config.yaml
n_kv_head: 8
vocab_size: 8192
norm: "rmsnorm"
rope_fraction: 1.0
attn_scale: 0.177
tie_embeddings: false
parallel_block: false
init_std_up: 0.0536
warmup_steps: 0
decay_fraction: 0.558
final_lr_fraction: 0.0
steps: 6922
dataset: "wikipedia_en"
Each number is 128 + 24 x the weight over its row's rms, rounded and kept within 0 to 255. Layers, rows and columns count from 0. The size above them is the row's rms in percent of the matrix's.

# layer 5 attention query, 256x128, rms 0.289, rows 48-53, columns 0-127
size [ 96  87  77  82 101  87]
[[137 161 147 140 102 107 128 126 153 145  97 140 136 128 153  79 131 151 103 155 118 106 124 131 120 140 132 125 137 136 111 124  91 114 112  73 124 136  79  91 137 102 136 105 145  94 118  81 111 135 121 125  76 112 112 102 138 127 108 139 145 129 130 152 111  80 123 135 157 133  95 173 189  97  85 133 121 107 154 106 128  99 106 134  83 108  97 161 125 162 136 130 156 122 105  95 151 120 137 107 112 159 151 180 144 148  89 167 104 105 169 118 121 135  97 112 161 121 100 127 117 109 160 152 113 133  96 126]
 [117  93 166 109 106 113 144 120 131 144 137 116 155 155 136 111 127 151 127 109 159 134 137 137 134 142 121  90 149 158 116 141 128 119 106  65 161 117  77  95 131  94 139  67 146 122 113 130 107 124 138 135 119 168 116 165 133 138 136 150 133 135 110 176 154 125  89 172 124 137 139 165 169 121  81  96 130 133 133 119 105 143 135 119 120 122 143 186 143 159 130 124 132 106 115 126 153 134 164 140  98 128 102 186 142 129 138 101 125 118 185 138  67 158 127 113 135 104 150 108 115 133 139 154 142 120  91  84]
 [116 155 136 161 106 112  87 104 140 146 107  84 138 103 154  97  98 157  70 117 187 149 143  92 136 136 128 124 161 153 131 141 169 113 122 110 144  83 117 119 165 149 125  94 124 104 116 127 143 101 149  99 140 167  98 148  92 114 130 129 120 110 129 103 158 139 116 145 139 143 116 145 116  93  89 154 138 103  87 132  95 117  92  94 123 145 109 142 132 131 141  99 109 107 129 123  81 134 179 145 127 134 157 136  96 151 172 114 122 104 162 104  79 149 149 158 138 141 135 100 127 145 135 122 126 115 104  93]
 [114 135  78 148 164 140 168 162  95 109 125 110 118 129 147 117 155 145 128 161 155 172 110  67 103 140 103 155 111 142 148  93 101 149 142 135 120 133 167 144 127 188 116  80 164 109 150  96 155 122  57  91 113 116 107 116 121 111 154 140 117 139 125 131 147 153 117  95 140 127 118 151  81 148 143 167 122 142 119 165 137 120 142 143 113 142 139 106 129 119  94 159 142 168 143 127 157 113 125 145 141 130 121 119 123 109 114  98 101 124 132 134 147  94 108 103 112 118 123 145 174  93 132  88 126 161 159 125]
 [106 145 154 120 103 121 107 137 135 130 122  85 109 120 133  89 152 143 146 127 163 107 119 152 131 111  99 130 127 125 115 158 129  91 124  96 118 136 143 143 122 130 134 104 120 148 149 143 104  71 167 150 124 152  74 108 127 160 136 120 125 142 126 157 183 146  78 165 134 132 131 132 170 109  94 102 157 121 169 113 119 129  71 125 153 133 122 151 150 160  99 121 121 136  91 135  87 103 163 153 108  93 132 138 106 163 148  81 114 112 185 138  78 142 106 135 126  88 112 108  95 118 140 137 128 107 154 136]
 [ 93 103 120 116 137 144 100  89  98 107 116 159 122 125 129 197  95 151 149 136  66 130 132 131 149  93 164 103 108 111 136 115 126 117 141 177 164 131 120 110  85 120 153 140 141 155 100  85 119 127 168 164 179 111 137 148 148 115  99 116 131 127 123 135 122 101 127 157 139 115 144 129  92 150 169 131 124 154 128 152 136 120 151 112 156 134 139 126 159 102 132 114 101 125 179 107 121 143 127  99 155 134 133 111 145 155 138 149 115 103  94  99 152 117 117 140 115 103 175  90 133 110 151 181 111 168 151 110]]
# layer 5 attention key, 256x128, rms 0.252, rows 48-52, columns 0-127
size [ 79  70  81  81  79]
[[ 93 105 125  84  89  83 119 160 106 112  85 121 120  74 116 122 126 133 148 117 136 136 150 146  77 121 118  82 139 112 126 132  81 137 157 139 160  96 174 133 101 140 151 102 141 159  90 129 126 108 148 158 110 106  98 109  96 134 102 101 133 146 143 169 139 104 125  97 106 145 127 106 131 140 106 146 128 146 116 133 105 111  84 134 103 122 123 128 163 102  83  92 143 126 153 125  88 116 157 131 137 117 112  94  89 165 112 107 149 144 149  98 117 123  71 154 155 111 147 142 122 139 154 117 136 118 145 169]
 [135 139 134 119 115 111 151 138 100 141 105 120 136 142  94 148 154 116 146 132 111 143 115 103  86 136 136 135 117 127 165 125 145 135  87 154 162 134 164 134 132 145 120 115 112 124 107 164 101 142 127 107 117 137 121 137 135 124  96 111  99 162 120 137 161  88 118 121 174 115  55 134 136 173 111  83 150 102 117 121 107 153 144 113 186 102  99 163 163 180 162  78 146 179 152 135 143 129 139 147 127 154 144 118 123 146 125 121 122 104 158 105 145  87 129 109 138 114 105 147 105 136 188  84 119 135 160 130]
 [117 153 121 126 130 124 137  95 102 100 148 111 114 118 111 140 161 144 129  92 157  97 110 130 134 146 114  90 158 109 111 157  83 133 149 185 142 133 171 100  81 116 162  94 122 127 154 115 105 131 160 177 125 128 112 120 135 131 109 155  91 134 140 120  98 103 143 114 114 117 110 103 163 139 148 132 100 146 127 153  99 121 114 142  74 141 156 149  98  79  71 109 125 141  92 144  94 129 121 171 146  94 148  97 119  99 140 129 171 138 121 109 121 102 120 142 127 158 150 112 153 178 158 127 141 148 136  96]
 [180 147 147 132 106 137  97  95 136  97 129 162 129 137 156 148  88 168 169 170 104 133 132 154 134 115 142 121 138 156 109 108 127 130 110  91 164 128 135 146 165 122 125 165 109 147 169 133 155 170 104 127 112 104 160 145 145 105  85 121 149 131 136 116 131 141 146  74 170 112 106 123 118  99 149 136 139  91 146 144 135 178 156 144 101 117 117 133 137 156 127 139 131 135 110 116 179 153 123 109 109 159 128 151 137 147 110 158  87 122 131 120 131 132 123 113 109 105 109 145 114 105  41 142  93 154 119 142]
 [168  66 166 127 117  86 104 104 101 153 124 107 143 137 146 139 142 127 137 101 146 123 145 160  95 119 160 131 108 113 159 155  86 148 133 114 150 128 138 137 118 163 127 157 122 142  94 171 134 138 152 128 152 111 128 151 102 151 121 127 114 140 102 130  69 106 121 114 163 133 147 107 102 127 166 105 152 133 124 168 134 141  98 153 142 139 103 146 131  61 106 103 128 156 101 111 114 135 136 161 131 144  88 126  76 172 141 141 138 130 139 177 121 100 123 109 128 113 101 112 140 158 152 136  95 173  98 102]]